Weights of a small GPT-style language model, trained from scratch on English Wikipedia: 11.8M parameters.
Each number is 128 + 32 x the weight over its row's rms, rounded and kept within 0 to 255. Layers, rows and columns count from 0. Numbers have three digits each. The size before them is the row's rms in percent of the matrix's.

# layer 7 MLP down (transposed), 1024x256, rms 0.0657, rows 897-1003, columns 128-191
096:109097130157148107083140112160145076176143072145129105192077082099068112117163128168191145150074158179150130128080143111124107126112062150068157109098161166128050145141133127113152140096168138
103:182148148152169113142107133153119208128113160157144177201110133114140119174073148061153147100144092171140129102100125101119150098145104082099139187127134143163131104131111183167060153091114147
104:140112148126127119121117119153140175089127096132124064131104180164058144140117148099136122160102113085119090106184103060114140135099066160140102150088120071075089107113114132125107085168146125
106:111128127079072142145144108103136134106132129099095142124151186116095150162174075052148126226120101059118104113111077110150144090148120115164106174159131146087107136143101089148160112135119137
106:123160124123173152116180096110149086102099103118113108075156113112145127104116096139103134136127103138154136163157107159162149092141118064172074171093124122115130121107123144182099132130121088
097:137173119111096120146079211107144057091162136139171091096092149171120159146163079085102152092087165093122170127085162153121127123112112171120155130147154116076133099067120147156139117119119140
090:135064112171088137112054074079120143127154125169114125132128140167162050093160129160115115133146130163099148126161106121103098125144112156160144152152143114133192146132120135174090110168178140
099:152143041124111138118130193099112120123120127105135157144150142139083120131151127101159141122057180140144094123137158151131162167126088145144168140154194168129124168066176082142201135135115156
106:174140129146177040137131154081148104092062088088156167109146129114199143166098140133123146149108122143162086079110173111113154097136177104100120108178130108136153071160098139131056133152155129
093:150086147124186158113146145136116124109136135073121209165117079079187103134125076164098154117104121156140106094106117147164133121193113085093142140085145153141140126137079163139159168112108173
111:053124090130117119123145155156094132129122161069164145134154138141126169139147140113087058187174140147171092094136118134133162134127200131143125072164137161111107161152115164187117182153139193
099:119086113141046166127124153076144201132131067104111138073096178084150151114116111187159127129173108108175124117117041108138143087198140099138099138125136172161089094105137112167141121118152111
092:099101120072176157159094112179116071113137104088106118120142162146092198105051093167148106158095169076106153121168148144123190136143156155100123172123145108137091126135106153100180133166121127
103:136119156152116211144159069107146095178140180114125091079108148115126144113124154189135082152109117149103111153125124129128121116113190116082146161109129138152137104109132123144150147106085116
087:114154136181115108083131125126130133115137122152129173141123111133098134110140139104166101071137149158138160152113064079109139136184135138083144215156067154158185114177124145115067152096159150
097:119115069123171239198158121086161145059147114141114132084167112155084118139093146134088104153125130133107148100167081060144127168163108098104105179164127111098098126152166143075122131125121147
124:160126049148110068146133115199150155158068135131162149090131053057101183093078190095042171107180163091134170113114122119158107202103089207165111120167111104084106162121172118119100147124132162
099:112159136123125131160141046109155171103110173119133158172143127129093126060122161115088135106122103140120123092125113190116103138160155170110091107037148196174131132037156121158134147093106148
099:129119094168127141143073154140094111128088108110116150085096143145094141130180129145168141172121137066142148115140163111156066101127137167077135153126105139129097154125170128142098143167117135
097:150118177113073187177134161113159150070126165155150082119116096125148120145097166153184132188086133089128125132130120117114112091086110188139165099112100116149140082102130124132155154093097161
100:103176124115053132122083131059125130178115133107103140150121114130146124143167097135144121150127176063097108130136155238176122161161154150116065174044104122099171145163134103100108122067137116
088:165078098100173009101094167118111120125121196119095190097156178146158147118134118117103114162123123144112148180136133084157132133169086119088146139099145127175102147117074104132099191123156112
100:144189055169097148185102101085110126118113209106081093172140101103176139109105147147156105129084142118175098078146105100145148120130211105118159134116109116080129185107056171118144131115153080
102:088106111145131103121156059162154123162139115135120113161082168134129127116084148154135152169131144102113077094125129141144135140121180181136073145150127095163174116112096114140108137140114099
111:098149078092192143139175089200150135111143162107079117106112196108149138103092169130113144134168147130101036156151132166131134149125121165144169126107174126146105118116109055111158124153128095
105:088111101158166192157119121164084153110081124149138168078123165166132117104054111094110116132070134124116177111077068123084135113226143178162172108077137124144108126133178098149106127097115135
099:154124096130078157108146124255124161113143060128110116076060183160119097097153132170162111110130145139107118201081187095123161127154121191132102154101119138118129106150154087198112063095126146
094:138090118183084152164108116162073116153071085116078106127153112161106117126105130144095152157078097047150129149134121098138105133109173148167114141079103122040127129126112146149153159123069129
103:105156153159132139128133161128114158088124061196135108102163158110058137120137152117104145112171053077106131196124102195133150054159159140141169126120101160137152130063190197071135135090102080
102:175114116063136102126160109200123132101147163125093076157109120154160119140051115139166154102100159157103143125160119173095176106162101106139109155113151097083134123153110061067078126056149108
094:095136143141181079116135071107199135178124088114097145112126092175141135106109127079092140132159107154094105139111169126083080181143150071139135083106070155076187178150138116107146169113111117
104:075168152154082127083140112088170127099199097111085100122135087112128105078121104179065120111121127099169159213118149110099085193140075121125162139181114120123076091146129137112094115092109099
101:126140074082106103159141161114120136094151155152112131099131095121169110107139147147157140104148087124125117155158164077132198143133118163147164106131114134096116127116120134101089086134132150
090:121128210147077140102132124111103161150099195185135096120156131160117089069181157123129130160093149178095059134125165155140167139151113084162159144123124128148085097133100136071173161074135092
096:069195223136123142094077147195184189123126082193090176137143087134143170148134188091153133143154127122121130223149123137174080111140100138145143110170142129091126105105119107092105131136093156
103:073189149073132166126117134148139100098112092088127138152101138136174144127053148155138181150120175139132104124129152111169132119106125128162139126076129128141169148137106079138098138128101113
107:082151165096183173114131124150151169100127142070123175174091096117081165158114121137172119127200169163127149079178116147107101109219129086125122160124098124104166147116154102135141100143106138
094:137131089112112117134123108135154134120137190147130136173113132138150093122103081090110145089131070180118135172153167161171124115095168183125122128132088140172119101112154072039120100077086191
107:091091101170113118196099066123121078121096155065071154173150113098140171089102142142096147114111123116096110134139145134154104179137079115174154115138150156172081099151177151152063114125131171
091:168118153134094105144143128087135125106100154102152169102113155118115126128131120073073138148066113100137101129103149138157103099178140147166165129075158130141131164100118126144154101126129113
090:104132155154128111153094078158127112134112119158147090105076141165144179067164182110147104135148150143115104169173128128172143141114127098070142143163099148062157122140184135169113146164116102
109:116147195146168127134137109140088096150118129112157176129079137104125109118125094135095141085085088130152163152083148158136106154136159112156052119084191128152090108074100097139153093142140171
094:074099141092151153152063139172121080139100173138087115151150184125082185088059173119119129094133113172140114122151160120201128119091144136176047160059139120163168112110132109080080145049145145
099:141068128147159126154075108129138123136105146219177195130096168066146145140120076160098152141178104153094123146118156115125119164169122105084130221094150153063099153074110129095126122119159128
109:144104160119131092085142157114149100149127171094087211144173153133181112139086088166125142174137089099154129107103028091122121140127163116150144119155099181118122105100127118114117131141157126
093:074084174067152090136093147179127139097141090039141126077134093135100160121162164152087086047162051146126159137147171139134073106120121119183147116107145111159107117059184130074179083162155135
122:117186138113148065109181150110170103148163108133148097101100143147181110137105109157187158120083121140146160116105124182102122121167071081104155051109146098204133105124124142095115168105134170
091:093114104131170095090142084111071113111048076110146169121096120082106136116112143170120110106155143146141118120132125165156156126096164152083105108119139144141189119082143192177169165105153114
099:160137117185110198092093107095114139127144105114108139114117194066037067110098089170108116107085138095145109124143132077226154146148149122139114124194095102149128150128128121141127134125118101
093:135164133157153092148127073060123131188101188159122069110081139158065082139138171088090151132115163078200163138081150129167145127089091122140113073148171123075086195093147158133126108123141182
096:149139113128093124129088126170145104158130087090140150106199138091068082136168133133131145184184134148137070101133173143110158120187136154117150155080083139160149158158135107125132201128119131
101:100157182117121130150154087160114104066089154139117134130129099092127160166157110118094133142143085087149112205060117170112121179143096172108072129094128154141099096124142131110178106094147150
098:146112160101176123129089097102162084122105145086141145139109149076077081113138105160148163168121140145113129189089131074118170127107114082109180137071110124174126123068139081134131135115112112
097:076149119164125146099105103111176140149059146113148109136171197092126129127136137163125130169118193134194107122145131167142154112123052133138141127132060096129072152152115112108178107158122053
089:136154156145111127156124140110113168180102152156078113094114136114152148114112122111105131168162147156168142172151098069141136190128127120110067134104126107169075150121103114170122142137144136
106:136152137129093117153147124119161119113190097163076129123086101104187138081071135134121147151116153087129162159103142153140104178142175142105154159154144118078115134159187143127089154148198235
104:123162166098104114097096145152094118126122070132124142162094118165132122108111108121051153094179149138100174102150135170116159152123108187178150164086162142109093157107172121107105117128084140
109:109152099140118221120121159053163130145126120208095132172091144136143119136093171156097073122091080120145146158145120153119120102129100130123114143130155146148086084139156099107123111142073158
099:092109118125154127171131150103141108180138150197082102066092119118153052156156147164125178126198088110112123100104156147152097129134127130113149140101183143174102128120116134076076125119100131
103:121130136149169111117152071132136145119111172159156126185121084135159098177153160095184123147161164116089100174126174054079110120166144180094138027140105107073119119165129074091109154184139178
095:137158134138174174105079213147126120169153121123185125107121127141131112107163120145089160148117073152124146124100080115100165107147123136094104101132129150095100125172140113174079120140118053
095:051133128116129120129156098180164104119125141072162071153121102090160109124119142152113140120204141077196111117118156135084097141106087147079177183095122165135120116076134150148158058162152165
109:211099029110159181148122147106131120085128102128197148103125162111111123115133150143200120098121123083108068105152143217087109129135131112107113160129104106136134128064173137198167097131084172
112:162123180148180154109147091065121143138100120092095081137062117107157116090132106065148126151120148121226152153106153157156111150128129114108175098101194112126191144085076104129142103122165114
098:126143169152166156133169083147113085173053131095111103171149153109100106171114216083112145176160123128148085147124087178093164145124134060087179121158126094154132156131104117106124110127130136
105:113124097097151129159133082098102106132144136195104115143143131105150083159161114076124206190116195129157116117084111123133103135089187180116080103139130105081109109121196095157106148104091147
091:167087137077081170120186145131142172076079095158093167142127123102149140146208173096072150108112151122169147139093118068129146120126116146098141095105136135111094104153108105185169108101104118
099:124136121131068083121083091126137117160124113129137168098185093141104157148118151152150079135097117146169137141074128147095143082139174141148094204131133102125113124121153117149142192145164219
112:148127057066123224125145131114148168195167107155142147121124118164097104105099110140134104142142126124098093136172083110154142088164134146093106111139174133117129149113105112103162161105111120
104:077171092139169217134128174119128174067170158105154114121111153099198169130134165131119065124140117076141164144116139160143067158114060172134131156124102148138119107125117132103117068110101123
092:151194132209141125104109124109125161090186164094129085130098174113135198106144156200109145071166174103124165163104117190109154055133146121143065110129110165132090129129053113080155136162123175
097:109121114121109153152122115129126113104102103134145141120135170190134143171086098058113177146107101198079100103091105069145131119094122178114132128103117083131088150140135140152114121126096092
096:177143156099130171143135118176072115155115119148124120101127151153112123096136151127115154136145051094145108191151131095130183161158185128109097180158078158145162122150144119086099116102144182
086:143119118163139117073106119114151173086094106085113097170082066080145134103109149118198115132127127186158155138172113132074111120184143176157088075137146124075135134133161162126166119099081178
111:145139102086159116150069168070209113116189065128122172088194126154139078137173142108121128119139131125125073141114160169131169145141084094129172198061123089077110132121075176117121070151156051
096:124118088107155121151144099104111140133159084114091166098129112117105194078185101075144117106064106135110128126211092086175095127125112159196101167141131183109098106125116096135136153117125077
099:168142174128130099112126151184155155117070120055103154139114102115087114103096072144118147107115139072182180092111143135171108130106125119118126133152131145108116066162121140167108066138110095
100:159095079128157180186104167136147110124153177102148127130149107122188125137125145128134190095120118155155149115082142102140112186125097085053107117141118131120153136071104085132153122144112110
107:109173091142141137155088134162136119153155073141112098078122178147134161100162066108173082101137047117128086111111147120114160136078137149117094085168097150074129117161142120131185146148148084
100:160155109106110172134115098112082132153138125096107089109136070164166089114201124103124141103179116090140108144086146114142096161168126143060097114148104073099150110174102076117130180113100100
096:111158066104145173091186166086108072126114158124130157134128146168148078135146138081131139107185114173131170164087155114108082128081184130076152121131115118097099136141128140114053128201146141
106:172129147135110167111103167077073117136192091077124124087139086124142143131112124197108164119149151101130116123063058113079108070203103088131180163176116070134122147124126141089129163188123152
086:143075144107127101159109162075091154117080090127126150107089152146139097132145089147094103080135106170182200133159157186127129087181111091157096146094120197091138136150147162085138085092149149
100:140126125169139114080101161064185183126130049135181134164134127128140090095139147179162118095089137132150147149113130107116144119130165163102148064139173133159097123119107141119097125131090074
113:108096085137128133157135138195145106148101078107130173136123143126113103125095143124154073113164107131084114144172101054144164138087155100141083173142091124167142140087117073154127092194203174
096:086138129154108133163136128110203155066163106084146120128026146146083154162118142122176115080079152174180080091111145166152149127096133110096129106120127072147124116171122130138175163147145125
090:154156147151074071052138069128112185128147080080166113138150074132191198083188116094092143099171114134157124091120122147086097103167134147179130135161107107088157153183147127098116088173159101
105:139155151136187088118080119133139158096163154120049086172174148094095184073081160119131123159098131181145126135191151142131135182125105069130160148106085168093137125085166118111154106144159129
103:129077087133156177145122098116121058144139072161120124137121195056156103146119156165077128152117156120123154166081117152146104126164114107141088125126102149067113117095181185103120140105168144
099:130088218125137170103113118116127164116122089083085146153102160124112090175124188150138108121098137131063119172099127166064104092114152118109043160099180191152109156112101120151172150136058122
103:097137177118094052138169177205116137085044182128101144124185122159137039063108125169171111124201137119108129176210081213118078190133150103112078113105138156132147070114097139127132160118122116
099:150087147208078121119124216178112171132116081113168134117128151133149116141145124097163106113097146105129188104106143172192175161126143156103109116167124088132135161074174098054169099110148142
096:157130072098166104105176198104139135059091050101156138150135138159194045127093122207146115095145134131093102129154133147175132126111145090180131190144182146104104091152132128087058144108128163
097:166141119094119079119098069097169134176117142123064119185168158161114112136096139123091118094131069143134149133101135139134133191121180104132146106126173122070128116115123178134138188154163154
096:099105125140073096161123157143131147121122154181170145141087185158159125109146109125101110160176196126147132148109163083108093095158177090109144107186136098154094085090111099099126108142144138
114:130192138116128083135141150145064072118126109144113108139135131180130139152101095096113149118126137179162102087122130126173101108152162185185136158131079105138129104132128143180125077130146119
102:118116112131099137098201070175148170093180137129191105136113110165085095159092108112181092080098090147203128124088087087127133111083165137129152087139120124152174107172077145157111173137118151
088:211163093122103197152170104148168128118133118140075125111133117133105132092098116156146152157174119148069116055121162190120139127109102121038138158079095143155166113059142130064098118154150093
092:122159179071130146206097130154040154120102150095109126154082159121115129125079113118103186103159093199102119181107108121112139142022129163156103163115116155157174121128132133102085150141126115
102:117156114093157130089148118112154136122165064136141119089101126160105118140110111150140117092122137101088166120159098085172078114166116115134179129124074112098109142133178122133117159132088173
095:166126114109109106143082080142136157155174111168103161149145117173110184127106127199130054132158081127103102121183176217114120189163151143106134181117155112128148062083161147093131141171108122
102:129108125150109122138117132186105138116160129129150108128083117087154117173084172075079042119168174059119135147144129114088163167133082092172188137126073135106124125147163156137148159113146129
098:116142071161151152090122139123149104163166082179164120145122100166080059174116172102111159172162121147119068159120120135137063160059109086138163070155081100141127172138110129161157144154133137
093:157171030123115052171112122152140079067137079091151154124106120084051171173088216143168126117090131157102065166168089172126084150137101141117083065048090162074121162156139097103112123139154152
093:112152175148122139156141155172148176130101126134105162120088105171113135099159122115109061137119171134119092099183136092094089110136147144134174126145134175113143070141174140150089168107101093
092:170085138159104218155159083121109142150118151129080153146140090109142180094122130160104107131152068127136111137097165109114113134151130155033164119159138082147088140106108086139074178124123191
095:179131132126130101102151145150202146062112149078174097135152123099144139123147124104095129145135136088184155138139121111157148132091138168129078207066117168096182173144144137136159121064146152
# layer 7 MLP up, 1024x256, rms 0.177, rows 898-1004, columns 128-191
098:112145112073108120170133112107101113108133151117135099164151155174137158134108105103125157101179145115165138228194144126156058179173174087130098141117085134126134087124089164146110165119131156
103:083121137126182172121126108116100126099175168118177069157113125153085091156097095100153117164110126084061110149195068074159121166109116108130110151119130148164134166152139154179149117118104217
106:134152199151089200175160119163128120172139178117160141158094127135098143103106142163143139099112156116088058180138132132103124147133103140186095180178143078107105122169064144116150159196072095
112:107141119139109183090108116162068091087140144141165146139158123132145141164111119118153107165122122156101167146182144125140138171070139094071115122175090156117130107103096179121170117149107156
094:160130063135139116068107137147178145145121097105113087153197091130137083128119161141142150076143168113126111096121139154134137148127124097126156128093118171151158077184140149126183147113111076
094:096197115144114130107094186150139123146144122060124128081136135090137118127163086159146039170138159063199098069137094101093121138096115103124123120120088120102183162116124129086084164066120125
096:147162143091144136130151160098134132123140175181144111179131163121132181164159127011158111126108047070097085144134073166092102084143142107130154116148074116139145118142124102115155099159084086
111:124197084207099093096122186113111167052109107135134093156106143094140182123076095201102109146125094117136148224142119115163102139125127153124185076136070117153105158177084115059143170097094130
099:147136110135146102043179114162101062136156165118132173118132141106131095140177164094118139065115144075139127109094104144117115009119157116111156135118131109099160087139183151114140115115132083
103:133141150087152204111055123135099170140131145152171125110124103194121157146073132122085099175105094114098135093120097115117169162092054153074126108182161110128179158153113143158119111239147076
102:089170120177121209085103083194137156155107142108103148130113092150159184116101090154132030143114115144128159148098105148087130113100030128156057032086098097129136126102146113140128122173168140
098:071121078141136130139133159164142113106159171109147104148047107136117106120106126109109132145180075157148074165091071151076132155096179151062110097123180097111115143130151165150115144140106105
101:107076110158156167039165139098169089194094147124166111164059145074123113090161185129150109106155144074129086124127135145167128087112173103086159131095104168180096159190182176147157170084135123
089:130066176155126172127125113181167189109103136132192073143072114121128143097108149083105088098103110165170108146133160131096089097121082131149104078095104178147066107149129129158108131110197150
103:117126134114155085167107119171137150085171135117141144144100169098086092118140119171167112168065144126131115069063089148113158136120116101144141157086164100075131104148166115108157105095170095
116:145170102113125096123126116103089094129100114061129113148176115137171164106066111161136142085191104137095096098119092128198101140118117123168099078190131131145071174129234125100151149184140146
100:076167148100095147158147167116139095164102129102130132146103173120143161148123110077152127122086064143084122164108102013038135119130119123145153113186113085094147087135099105116166128142123088
095:113170131182165114110150130149125101181118102119141111113114165078125060084121091166114128123112129137154159106157080086115125177113113132136115160186120120123209138128167114142111095136144117
101:115141101103170090171189110133155147162118105146127186148125168123185128136101122154165190101163114080145101126115175139111089122130077102157120076107197164123056115199121150116169165153073153
096:224166187116125161151151141079117145148173135105156103119119131099135077156099150145087150197132111129189156175115113124093185093123065166103135135087174128085117119130073107150138123096164148
096:105153169117105114092123110068133085116135141110154056123114101133165147124088084101150194129144140100152142121150169197163107114065122109174120117170144210125096145140138118069178101109125134
089:134104126151085135119097154109118138113135158172136153167092216087088156131116147132125074120116162082061148197138192095156111128129126051137115144115151168154127110113160088115130114120132125
099:139181121145051097071129181127134112088087155122193048141150131173075087141174117165141162158124084072130124144127126111169092121179047129103089099137139128079163128138122133126087157152170117
109:142139155108118053142142124206166117082132137068122150097090135150131145149144199159152112154163086076127138145155097166110156113132129080151087088151124150110154076187116125171138159124150087
105:118117138088154096100123134144128096057130194146100156121065119151137041097115133090161110116077165051181168114135128153080183103141114153162100102131093145160141120134126080149158127082170156
099:143193121077096137159139159162137106108049139138130115144121091123157128130136133175132141207114078118126171172125122147185094122088094142145150146130123135111154117093087087157137115114139144
088:037123123099158131181111113063054155180124151081125122064142122172108162157137138117081062177121100098170097089173113118182165102135136134050098111168165133199100129127108128154112109160137118
102:138153131054132160140195146158128122127106154077153100148127118109073124128118118160092139127094165084130165136213080163130095081069164142134120081135089120068136092151118171094063158105192052
101:131074145095076136041157154147112127171159062107119110092130115116118148138157101158153147158133112133127162125117098119174111085101107139142159155114094078123062099184170139086080102118089186
095:161142157209136123181109105105112093149160156113175151165138154115135103139129131140157121140134091048152150115184116101142159118175134141016181111183135069196113089121129096128154163124106118
100:130145181080176151139165118102183161149122149219160138163086120103156071172130163077142146159176079141133072071155134082134157128061106158132171093129089150152154191126133144126107125171058099
092:138114214088035163164108145160128176166105199155162106094129107124144144106176059122063083095112094122152155118151111097134131169097191121178122117092163095075152151160132118114106160119165134
090:128143136145116118168096141122180104049104091135163087146115135091165164131148183174096114128133138063107109118133113118055135146067104142129086083166135099150097148096123121173161071187138104
091:126141068162135144136150111175140134115105146104161104141109119104146159059119084161126170088141122137086160120139107145146177141109116159163102126091125116126152164102116139082136182075102182
095:187149105142074116126184082179104169114130178205158085087144188169115105106123134113073155124127121140125120068133133123073153110075110101142096151118113149152135132105105085113182125054132098
096:131137200121158092145091056150070131189153128093081108142035120128127115110134134133181101116182164126163150148153139111093162088125115162122114064120153110169074102121136137088127079199161109
103:139168172118155116135106102200107171134129103143196123125109167148142131147093106088172132110141103160137114141091053143123146116127113155161162098134172106180114097119106137169090073233054148
097:123119122166086129151108130174138160120107167165107034124094149158094145115139141150145107128120139085095153106144168180129157042139143112137113082131147102143135104152114151134112085099168190
093:157179167193133142141172135120138135110131112152147064086149115135102186140103125108141145136036115115097147195172143141109122095126159103177138148124150186124107064174078174123074148112117116
093:135150091145128125132077226171154137135141115168148082128141128100164144065065100154160129191107134164142169157090070169126126155144126113170109099075112109136113118189120166107147075141117133
104:087171117051134103086117118149158118166129133151161160133102131136153128182093171115092063094099145125059203149112119096064101149127090086136144106174178110121122125078141143144089073154208153
102:171140066142103124056159174106143118198125101089090128115121145196127072147140135137156153123150113128104128164081150092102138141162124054101137129125057065133144068098146139145169166187135147
097:189085128107162175124204154118153110150117152084162157109121140172125100174122136193117115104107164111155138136133118115186103138204091059125118125100125132098141105146122150147116102193106117
108:166132108132147137090098116069077120115180112100094137136122143174164144173153165139123145157130108142101123167084101098106105094132128117128131136098111165125144116170128106170128118153084081
095:098118133116063070100086129097061116119142158142115118114115139119076082149123173156138180138085141073089136110145079096190163204106137098080175061124086134155115122117140156143092114101122146
113:157133193106179144130158138129153065150135174062193116183133126135167164119115145128097145117141096124164186165117126132152182161119043100146085146083152093186133142096130124115108102104164118
090:143189156131175237074129116131126135129134126151117187192183098154099128133142085071127153128109126157106071107156134127122099103105109117109158088111178141089145106161158112117108094163164144
102:111167131103123177150131109140182147162144088078120099125092043135194079194158107149117097088119119153164168137173109125086073128137106176126118122108169120126153076139135133117114138150108105
094:135116159181130125111066205147118156155139096114180164104176219114118137119162128113136149124107136117146122147184127145112119163148125123136098144126060200144136100135096052166201160126084130
105:165075158140103165155099154136055131157162172131152127187107133158102144216097125189086142113077086101138123165156118166129126184189093146076158143051139168144101101133153096143114119093108109
100:156177144151099175147187100117086175183116168091174133098139108108147186097093110125113154097081137127150141159168120127193117112114094137155139101162137141153122055114133123097110147112132161
092:135160145122072117104173127104136100134164152119127218075124113201154132188070170135157169173124156153105095171092050051151139101139120106128127111123098131176095101129094096100113130122121169
097:117121127101149050098168156091103106099156127154096152158117150137154150170140076096119179099065074160109122157142199156082161087165095100101140154079200161157179091112118136144114154108095124
090:150134105096133150106034072155123098134144098086164115096121141158072118091087123137092186122109073113086048119093153138153103152136097151142168108104055075127123140163089201128175128173163170
112:158134155104089100143124162076111172101174186140153224116090084101152138129157123154098121140139099111141178088096117150093117154128134116159093129148162132145162111106105197199155143105143134
099:080129106157075104052147149080132121130162146152165122116091178189102151159130139142119067120180076171174158146143062137172148166106076115155149159150189162134115168164109126095104153141116134
109:113088101132133141095100123159127134124080188116172101172134131112081192174124159109205062122143155086161141113140105152106179109114105118119108190083103111115135105102186055126159113052165139
099:114164153136165111125101137102104148126150111150127133142116148157165184124118207135153135122075108124149133150157123158120161147153136132136122097137133116085181121112153094150123143141129251
103:178140118160143156130091205139168078108046213133125084139135145110121144093113110141186101151149091118119144131110092174118080128089110098092118120081100086126152136099153073117141168126158158
097:070086160103139188104125144107106133122119191069084133079071075154118117120151086176111187099083116148161155150116162113168187076093116136101092162055132172179079157126139148090129140148105138
094:160106163114104102132144143163148096107162163111115174147161125101113133089130038140170105087072124148098136096115119105145073140167144134088154166116199192117117112118061195129141191095111140
094:156169174125108114150116138106125118120111171119057126159152083093180079087105152142089154149124162137118181099102115037147104089118101095167191115142198130099072147183073163122119181160136143
113:113163118146098111072168123066103101135121101142118128125098130142125144104119123081115132164082148179144098098125131131109126166157127114111180174105201144134116158075114127099125156157136136
096:168163121083176093155133089114112076120128116159186102142076166142145141134149173137103037172090127137147118127132101140124104117113125130089163169110126090106117159070148166208089111090066159
105:112183186112117120095163106142106177119152132119148120170144114153144047070106175041108112124113124109117142091156126119142139177157077147129144138136056170143170117109109181128058145115086038
095:161165116112111156120080124074128199181100123085130135139137107075151120091057111105151131129116153086155151070117142167120082135130141098133083142157164062123064117118183096124113109144100156
098:131119181095180078119106104121159117085115129085088096129073156143147101082122143141171144088121062078158145129156129112097140196068165096151154127108184193120112070113120135085150191108136101
106:077099092101085151139191092124117149125125147152164098137090129082149129124122127103113124094092113138091114158122162107176124122121105101148151191139181111122113189141127128115184145114096144
099:144159152121167188072115140102116145116084116190154150111118086124128092166153051161135159105101168103141074181123106099158083144173061056120093098175134106123130133133190160078155080115119110
089:147149138117179140130134083086103128093139171156102180033169088123166141152059151121093143146108156123129159121098121146088152078135148120177136101108090094096085174174122139060125166115121138
104:107136131165158169142050116172145138098165153168141145098136173060184111093199179147135104145074137098124159136070092108094157081111090132090087110133149130144140103125157138088143092161081141
101:157098129150075170156107137125145164125068154097106126097133165138092204090161138103093117156141091130179078145107109137151111117174165097136139149151177135095112167165154178059150193120132098
087:119097154119101122125127147145088119134207114096126099129146169148162190152088142165110106121070132150179150160088154092177136117124140173103151154152102075152160099118122129152124092131126128
104:131084094096147174122134035144115116135148131145095145144119135142078094126112109113175194095159117084073143124138120099099072118150123162128144136131089199153189102136104199144132152152134122
091:179116083118181115167140119153100117166203147146114127097148166113126140093141199137079180134140093091085125116120137126110147143146173142071116089148122123158105129116119182154137158120116141
100:063139179125083160147201081141116100114183136135091179080098084135211164153151178141144132130088127086114106122113130108100104125117087091158152146166145091134137114120089129174125137138116144
099:166119154079136168159127119073069086212141140166122164151179163110128094086121116079156127103125140131077141179075168131114163132159153172126093154063101121142126087175105113116148141053127187
106:151153131109139104082163111095144113124111186105171076169119125103131120167084188140091174139162211117121128120124126080082103078162080115141158184086139106134166107140136195080141134126114142
095:123069078114116167138092134147204088190094147173135163146029168133101138084179198105118136167120126155097110110137122141090153096091076128090164168129078120188099154143117115127060153138109081
097:196140147119102153168073144144140134107135146099149110137110200106121148036136121141184159149123186152142168142148113119165155129153135141166057087126127111138124091123103157106210129106143100
102:150163121111129087110128137117156100086190093183157113177065178180112139098099148118143089118143131059147136158137081139188200129123110119163103106112108126137107161156178123143134087102106102
092:152181099158104098060127141152189137124149093145129143144109176156134105109104090131130105092178126139142112076183151114186096090124123122153118085079160069212095157086150128117101177135123140
096:130140081097173124136118176172094076146159134167143162131169127120117165107211111111183216137126168140079117143121109177069121144126145070125135172124150154083195148131113161135158137134103142
109:143140137132128139120137122093172152114155136116154112141165136134158149156168112118097162157120143186108152126105126165136156166134148130129085104075076163155189164128157177121112154124102094
095:158123118088139171098090154099142143137143134152123142099120104139054127059105075132091155111147175061128131107143139079092151138071139117178152114181163123143137146164186109067135125162101142
096:157124116150142156236086108082151169132092141154127152125103155124097120140135140105096203178130112169133132174132132170159142174154151134164132127170098123174082139098081110137196086087119136
098:121127122078166087151125111098117109179102164119107107161170157107103178173085145114146120107125108133107163123153152101059171147102062129169138122124141088136108163153149175149053098172094175
102:071183094159106189136190136135122097152092095146154126154071168146150055148125108075099220127138133113100109167142104167119092159087119117109109095145133170111165102121115105223114180114126114
104:164128069116148117147171164073156163168067144095135165106186139172152134107096169108157119160092120106116115125171134138132131128152187119168123156138100154146171117106112129100136133199113131
102:095144135137092117107109095096132154113103166133166141160123064104126165091052130173178079168100129135090061107069087109120108125151110167160140174173108120141159167155141154153092124130159109
106:113081123131134191121183107101191175099138120129147126196144094154108082101145113115098215127145151188153133139115163146100105115109151149074105101104137161131117113165132177069132135133137176
096:124088124131121115130182073072182123114155125107146043111048105148145084074148139096102097126104149133113099180136156059125150166179102163165128143091123099150082151126142129133166127135097173
099:134178116117147173094204084092169089126132128189203078086138162158073110132103166153094206107103124060103134122139169114179123144135117109144098107075134157186076167149142164123082114074174105
101:065116161110131105094115117110195159184142151140111089144131075158163116084114130102179135114019133103192134166159117154126077153094100091106120108129149135151096146150140157135173126153158150
111:139122143132095093121148133133140105164073169119141154172173164133118168130069135114083121177119126070210149151140140097181097120107180088108148200096108130085105086152116090146196107054101115
101:148105121125164126084097171140157127120132122087163139184131163125164123105168128154153163135139140147173110121152154151154129137143139116140130197101076148144155148109115186129127129193116177
089:127185129144131193115097142130121103111113144053150168127132135153112130159132099091147155126147155086176112117121098137139169135126134067162136140197140125137134149056181091164100130148148116
100:136085155157109173099142146135114115119193085175139116160106133098118171147079091124189108146115179174109153072111149098130104136110079188083084110203082196188085094142164107117169202111172118
100:063145112114131133115076108114176173123174157079164096149059132073156167171122108115163117193095063163147121149129107157112124151135085152147109141173126077158122130109108134197087095220147157
095:124095130133160131153166111136128122094075155098132102137098180114165135126070146138153137100127127179155026150148145129101160167117178112185098158159111063138128125077196173100106107136127086
101:104146159111138109145107153168124159141127177122098148103116110090150166157131183147159088125094143068153122082162136136161179094119118060088145112108129107164119117179142130167172157089134148
096:187115182138144168140074174202136132102122113108141144116183187080141164089149155116162153138118161140106150063101189130123083139169096106114127139125158131157134115096127113115092143109139107
094:136190136131208169128134115044136080145112166135118135121144080193123117109172152140029133143108182131165127134120157080107158106098118131090132126146095155128134028164109163110135151181104092
098:130167133115162111155126108114189097171123148114132106060155107150156093115152150138118052132088139130101112133120176207157136135133141144103126125113133124149122149101099053082149169117184108
097:091160172104150089166096150142076077125098113156152164097123147131100111162140138159141111137104150138134171068141118174159180116135120152129075132134133167123124146125158147182147108071085183
093:084121129062081074136097156131112164108154119142120114147121096157122142129188164091093151165199119102109204183094120200141183168099153083100131048122146112144116161167106140202117061100169098
099:123132122163104130099162168117189171118142120129174147169096092127165133142164074115109184123100165153073146139083112071081111102077103125140143117070115105170156052145119072116127136191079111